Weights of a small transformer language model.
Size: 16 layers, width 256, 4 heads of 64 (1 for keys and values), vocabulary 26449, 17.8M parameters.
Architecture: rotary positions, attention and MLP in parallel.
Each number is 128 + 32 x the weight over its row's rms, rounded and kept within 0 to 255. Layers, rows and columns count from 0. The size above them is the row's rms in percent of the matrix's.

# layer 5 MLP down (transposed), 1024x256, rms 0.0431, rows 973-997, columns 192-255
size [100 110 100 107  94  91 136  90 111  91  92  90 108  93 100  99  94 108 108 100 100  96 109 114  99]
[[117 128 132  95 115  36  95 144 169 109 134 103 106 110 111 155 151 105 157 151 197 142  82  94 175 143 146 123 152 186 100 165 125 200 158 174 161 114 108 114 126 114 206 129 126 126 129 119  82 108 112 132 138 102 122 104 170 125 118 101 153 100 141 176]
 [162 120  98 158 116 187 162 154 116 122 180 159 134 165 123 101 118 169  84 129  96 143 165  94 131 165 163 136 150 140  66 107  97 202 128 124 148 152 112 176 147 128 169  95  69  95  98 176 108 113  93 151 181 116 157  97 149 158 113 172 105  89 178 156]
 [185 106 125 171 120 139 118 105 173 186 116  78 124 106 126 161 115  99 104  79 168 162 112 115 134  69 157 141 133  99 162  71  95 113 118 182 198 132 129 105  97 135 116 161 204 146  97 124 190 158  62 136  58 105 116 128 121 115 119 151 166 109 152  84]
 [130 107 110 169 170 111 119  59  43 114 129 165 125  73 142 161 144 130 148 168 109 126 104 121  72 113 180 175  61  62  94  99 145 116 154  68 106  86 131 165 174 116 108 121 108  64 115  95 149 106 135 178 115 149 126 147  75 115 141 167 114 128 142 106]
 [195 134 193  96 179 115 121  66  82 114  84 140  75 142 136 107 125 132 175  83 105 114 103 120 153 132 141 115 170 116 110 115 165 176  84 160  82  92 135 112 159 119 161 151 108 108 133 100 103 192 105 100  80 139 121 127 111 152 151 129 127 153  95 150]
 [111  96 126 111 136  97 151 106 157 105  77 109 119 131  46 137 145 140 135  84 149  92 124  58 150 142 125 128 190 145 159 203 121 152 134 185 117 155 172 171 140 169 163 109  65 108 109 177 102 134 138  81 121 107 107 187 161 148 176 135  53 163 196 129]
 [127 114 104 148 158 128 148 196 155 170 129 123 112  81 161 163 132 123 112  81 134 108 147 124 184 123 123 207 125 142 166 103 126 174 142 141  75 106 132 100  96 134  86 186  73 113  67 122 200 120 151 184 172  78 124 129  99 184 121 139 138 103 138 131]
 [ 90 130 139  86 155 127  99 150 129 106 156 122 168 132 173 125 198 137  97 133 150 132  99 106  96 155 110  92 134 122 159 142 115 152 141  95  92 123  97 103 139 189 163 156 116 166 103 166 123 149 136 114 126 188  62 127 145 117  85  96 147 181 116  76]
 [129  97 153 151 108 178 110 103 148 114 128 105  61  89 108 128  97 155 139 117 139 142 108  98  99 145 132  89 137 143 108 132 131  58 108 111  88 152 210 188 187 148 138 138 148 192 130 166 127 186  95 137 155 126 131 125 135 138 118  89 112 164 154 117]
 [ 85  97 167 147 125 119  79 156 116 136 146 142  92 184 133 151  88 111 202 155 151  95 144 103 151 100 139 116 130 124 146 191  77 144 150 126 136 114 168 121 131 129 156 134 115 170 126 160 118 115 115  91 165 124 135 135  91  91 182 158  89 130 171 116]
 [106 157 148 104 167 151 171 146 101 151 152 178 107 162 130  95  71 169 139 118 129 108 127  93 191 143 118 119 131 136 126 122  85 119 100 135  70 144 114  76 145 167 146 148  92 137 178 126 140 153  51 148 142 151 125 166 136 131 177 202 159 134  99 168]
 [172 180 128 162 110 142 100 107 168 127 130 146  98  93  86 158 126 122 183 125 125 154 123  83 146 158 128  80  78 137  75 125 158 144  94 146 166 138 112 112 222 165 144  98 136 160 113 140 104  65 149 129 163 119 141 156 186 162 136 118 111 152 145 141]
 [153 148 179 139 144 142 130 123 111 147 130 142 141  94 153 117 130  97 176 138 141 107 125 144  87 152 126  84 113  93 114 132 151  62 126 153 124 139  98 181 161  93 101 114 160  82  86 165 118  78 213 101 139 136 171 109  98 150 110 140  63 115  82 174]
 [130 140 116 159 104 117 125  62  51 136 148 179 133 130 129 124 193 150  83 110 131  82 133  72 115 208  99 104 151 141 153  99 186 132 117 146 170 114  99 159  99 187 130 188 122 143 134 147 162 177 100 104 122 168 115 121 132 127 200 107 163 116 150 129]
 [197 124 145 100  91 135 129  98  96 170 211 144 177 146 102  81 157 101 115 160 124 110 148 164 123 136 152 113 160 130  83 155 126 146 136 117 116 131 111 105 140  60 147 152 158 102 100 152 119 126 176 126 113 168 160 128   8 148 109 169  70 152 156 141]
 [146 147 143 104 130 166 183 111 127  80  58 169  93 132 103 115 147 133 157 174 124 127  99 160  54 172 138  75 160 166 111 140 124  84 125 169 100  48 134  80 123 171 123  79 125  70  97 139 102  60 155 150 137 109 120 128 162  95 124 143  92 108 110 173]
 [ 94 151  95 156 164 138  98 162   0 156 149 103 146 110 151  90 143 116 116 118 167  99 136 117  74 119 136 113 173 114 172 142 143 159 149  69 127  99 123  61  91  70 148 143 115 105 194 163 164 155 164  85 133 125 129 103 154  57 154 113 134  99 160 137]
 [124 132 146 174 184 114  54  99 125 101  99  89 116 132 104 129 145 180 206 147 138 136 152 115 123 135 130 134  98 138 124 113 134 147 113 125 159 143 164  90  70 160 126 102  81 167 205 152 171 124 181 125  96  59 149 167 132 177  83 121 125 111  90  78]
 [ 97 155 181 179 154 134 155  73 100 101 187 147 157  90 125 148 112 161 133 165  72 143 100 147  85 173 190 123 114 172 188 126  74 137 149  66 141 124 162 115 133 182 154  86  94 203 160 108  54 151 130  97  96 123 107 178  75 116 137 128 109 184 108  83]
 [170 120 127 118 126 132 124 111 152 123 102 113 193 133 141 129 140 112 127 170  94  96 148 187 176 104  83  94 100 152  86 118 146 145 153 116 147 137 146  71 108 112 115 126 147 126 159  82 197 187 134 123 138 159 134  85 124 132  99 124 105 131 106 159]
 [ 31  95 117 124 149 107  94 172 169 153  93 136 145  96 178 132 157 133  99 191 110 110 176 167 156 141 134 171 120  73 150 176  68 146  83 117 159 153 106 103 175 141 136 130 127 144 124 130 110  88 111 167  80 125  86 189 140 123 113 129 176 119 110 112]
 [114 149 160 126 132 171 193  98 170 104 128  92 156 178 113 111  98 133 176 144 134 137 125 114 145 130 113 151 152 133  51 137 108  94 191  81  87  80 142 109 170 130  85 118 107 120 175 154  93 153 142 152  79  75 137 190 103 150 105  98 136 117 145 121]
 [205 211  71 117  87 137 125 144 176 130  67  69 180 149 136  95 108 131 177 104 105 141 130 148 146 134 152  76 134 204  91 147 136 130 137  99 126 155 137 109 150  54 105 106 107  65 127 164 148 149 137 156  85 129 173 156 150 184 157 133 107 142 166 143]
 [116  98 155  93 137 151 175 117 130 162 116 125  75 113 126 131 146  66 115 139  94 104 113 184 129 139 180 124 132 155 143 139 130  83 171 128 135 137 107 134 123  97 127  88  75 155 142  99  83 119 128 123 108 131 140 133  97 138  66 122 159 210 135 139]
 [153 162 115 165  94  90 151 196  99 129  69 124 114 172 138 114 126  47 135 145 135  99 156 159  93 120 133 161 197 161 128 142 150 124 110 118 103 122  85 128 135 116 117 182 114 138 111 126 146  95 128 128 193  78  97 153 160 170 117 146 122 124 138 118]]
# layer 5 MLP up, 1024x256, rms 0.0559, rows 974-997, columns 192-255
size [108 100 107  93  91 118  93 106  94 100  98 104  95 100  99  92 109 103  99 103 103 107 108  98]
[[109 147 158  65 156 176 106 106 151 142 130 148 156  99 151 220  86 100 124 140  91 106 143 136  96 111 138 138 158 149 126 134 148 167 117  47 174 183 149  78  65 120 115 121 125 110 141  87 151 142 173 106 121 108 144 174 187 111 140 122 110  79 106 129]
 [111 119 149 126 159 167 151 184  85 125 135 155  99 144 144 120 138 152 182 149 151  72 124 118  95 132 188 162 143 154 163 123 146 117 106  61 132 187 147  78 127 103 135  80  71  90 104 153 104 112 141 112 180 109 124 147 150 139 132 149 121 100 138 146]
 [159 157 122 158 154 158 124 142 161 125 111 193 144 163 102  95 127 141  38 164 125  80 156 119  83 134 151  88 181 159 165 164 133 140 141 106 115 152 197 115  86 114 171  87 106 109 128 121 121 179 126  68 116 161 177 120 180  87  80 120 150  76  92  83]
 [114 114  90 149 144 171 167 144 131 191  99 112 117  55 135 130 116 106 109  91 107 146 114 168 115 126 154 132 113 131 134 129  78 139 100  89 193 149 158 122 165 190 149  72 126 149 153 166 126 125 135 138 169 132 125 124 121  83 127  83 104 116 128  75]
 [113 172 106  97  59 151  94 104 134 161 109 173 142 150 137  95  87  79 108 154 147 117 226 192 162 126 122 148  70 103 170 114 174 131 119 104 142 161  66  97  55 115 100 128 143 103 149 111  88  81 128 120 120 163  88 144 141 130 115 140 131 142  94 145]
 [ 94 132 123 100 130 151 117 123 210 161 132 167 152 126 169 133 133 145 151 121 125 129 121 146 156 115 170 128 112 119 151 170  93 148 121  62 164 199 151  91  76  97 124 149 121 154  77 123 172 124 124 140 124 156 154 117  93 114 121 154 189  57 121 128]
 [133 159  95 115  81 121 134  60 131 173 101 114  85 219  92  95 144 121 152 111 212 112 147 190 102  92 184 141 149 111 122 117 149  64 104 136 130 135 104 107  92  85  88 142 135  58 133 163 170  87 140 181 132  55 217 127  73 158 141 112 128 107 154 179]
 [131  95 109 133  91 184  82  99 173 127  92 113 167 112 144 211 118 111 130 126 197 145 139 128 155 130 159 148 165 164 160 116  66 126  91 146 153 161 181  81 126 136 103 113 183 155  55  70 138 125 100  96 111 147 130 140 119 110 139 145 116 198 108 132]
 [184 125  81 154 138 118 168 131 148 106 128 139 170 153 151 160 172  96  51 118  99 140 189 109 125 145 121 142 122 125 133 101 121 118  88 155 133 148 119 142 100 171 134  99 157 122 128 129 120 114 125 198  68 148 119  32 172 125  90 126 149 138 109  67]
 [200  98 123  81 208 167 105 140 121 157 131 123 137 141 155 122 120  67  74 127 160 124 127 108 130 122 117 131 155 150 115  80 155 129 132 114 196 101 106 137 124  86 135 135  98 160 106 116 150 165 177 125 101 120 148 104 199 160  49 101 140 111  78  97]
 [103 153 127 141 110 168 130 164  89 123 128 123 215 139 139 133  75 155  95 122 135  92 129 213  97 179 150 136 115 177 110 134 119  91 145 139 129  98 117 136  86 111 198 177 125 123 157 129 102 183  71  95 138 110 103 135 143 128 143 147 130 102  68  43]
 [120 122 148 161 162 132 119 118 130 179 122 112 158 163 155 125  95 100 105 120 112  90  98 148 136 144 136 142 142 150 102 122  78 131 116 159 126 178 221  77  74 128 119 157 131 154 166 119 138 146 158 123 136  80 116 138 164 104 135 203  77  91 124 130]
 [ 90 121 126  88 158 160  99 169 173 141 140  76 148 134 120 127  72 118 146 127 155 149 140 179 105  81 165 155 163  82 170 167  74 107 133 130  78 151 168 107 147 136 129  94 117 167 149 126  86 120 134 123 116  20 185 164 115 134  52 102 124 151 122  78]
 [101 110 160 144 145 115 123  99 183 107 119 138 116 148 180 138 148 122 119 116 165 134  39 106 114 143 142 130 168 128 199 129  91 132 104 123 145 168 138 147 133 179 102 142 169 194  97 135 203 147 107 104 130 122 117 110 255  88  88  96 143 120 105 114]
 [105 109 130 110 127 150  63 105 143 140 139 129 145 141 162 109  55 107  83 120 140 118  94 124 188  92 105 168 143  85 156 158  91 162 143 144 134 158  89  90 100 139 172 200 103 101 157 185 176 143 150  82  84 149 116 131 152  55 116 152 129 138 114  76]
 [160 109 148 116  73 113 110 107 181  90 112 121 117 112 128  96 164 132 138  92 127 147 100 104 136  98 135 152  49 188 143  96 141  85 169 147 180 124 107 178 213 153  93  98 155 153  82 116  95 133 132 184 155 142 149  93 114 131 116 164 121 114  93  92]
 [ 82 122 109  98 100  94 125 165 173 103 127 116 134 215 120 139 111 154 120 101 108  86 140 126 168 137 143 123 153  92 120 155 147  37 162 103  89 127 157 123 126 125 123 117 131 130 147 143 137 143 154 170  55 145 169 175 162  82 161 137 150  64 142 138]
 [220 107 122 169 170  91 127 166 174 151  95 144 151 180  73 121 101 169 110  98 135 103 131 152 150  14  83 127 123 112 163 101 167 159 113 110 170 185 100 135 161  98  54 161 150  93 145 139 133 168 122  91 108 120 113 107 113 100 103 149 185 131 120  58]
 [132 130 138 115  87 101 151 161 143 172 134 154 107 113 124 143 126 140 118 110 128 106  80 100 128 159  84  95 141 131 173 135 107 127 119 140 116 176 129 164 121 145 141 138 100 113 128 191  97  91 169 101  88  92 127 178 192 134 167 113 113 101  97 118]
 [124 150  86 152 147 103 163 146 106 114 129 103 102 101  46  81 105 128  95 119 111 147 102 165 115 104 132 163 100 147 139  84 125 126  16  69 105 195  82 132  89 117 116 120 140 133  77 141 162 170 144 147 129 139 129 112 121 150  88 138 100  84 138  84]
 [ 91 102  99 190 113 139  96 178 144  85 110 160 131 221 101 100 115 112 120 150 160 120 118 215 120 116 164 122 142 100 165 153  96 117 150 120 217 166 124 119  75 100 123 181 133 125 178 219 100 120 133 127  78 130 139 155 139 136 165 124 125 136 126  93]
 [ 67 136  99 168  91 165 145 169 190 139  90 131  66  82 174 128 116  81 109 113 147  63 108 110 127 107 207 126 160  39 181 114 148  92 130 160 119 138 136 158 116 149  54 157 174 112 130 118 154 124 118 130 131 134 116 131 164 104 111 128 141  95 140 106]
 [153 120 157 123 122 139 143 136 153 132  69 155 204  92 137 151  92 173  95 175 113 147 167 163 153 154 108 128 178 115  77 142  88 119 163 159 143 167 181 111 122 108  92 185 147 157  78 167 100 233 130 122 103 165 147 209 112 133 104 150 121  88 105 141]
 [100 138 116 102 147 153 107  49 156 128 180 132 178 105  94 117  86 166 124 154 110  73  95 149 132 101 121 149 107  92 156 129  92 125 122 127 128 135 165 150 166 134 152  90 106 122 114 113 145 133 137 136  73 180 168 131 140  62  93 127  75 106 123 144]]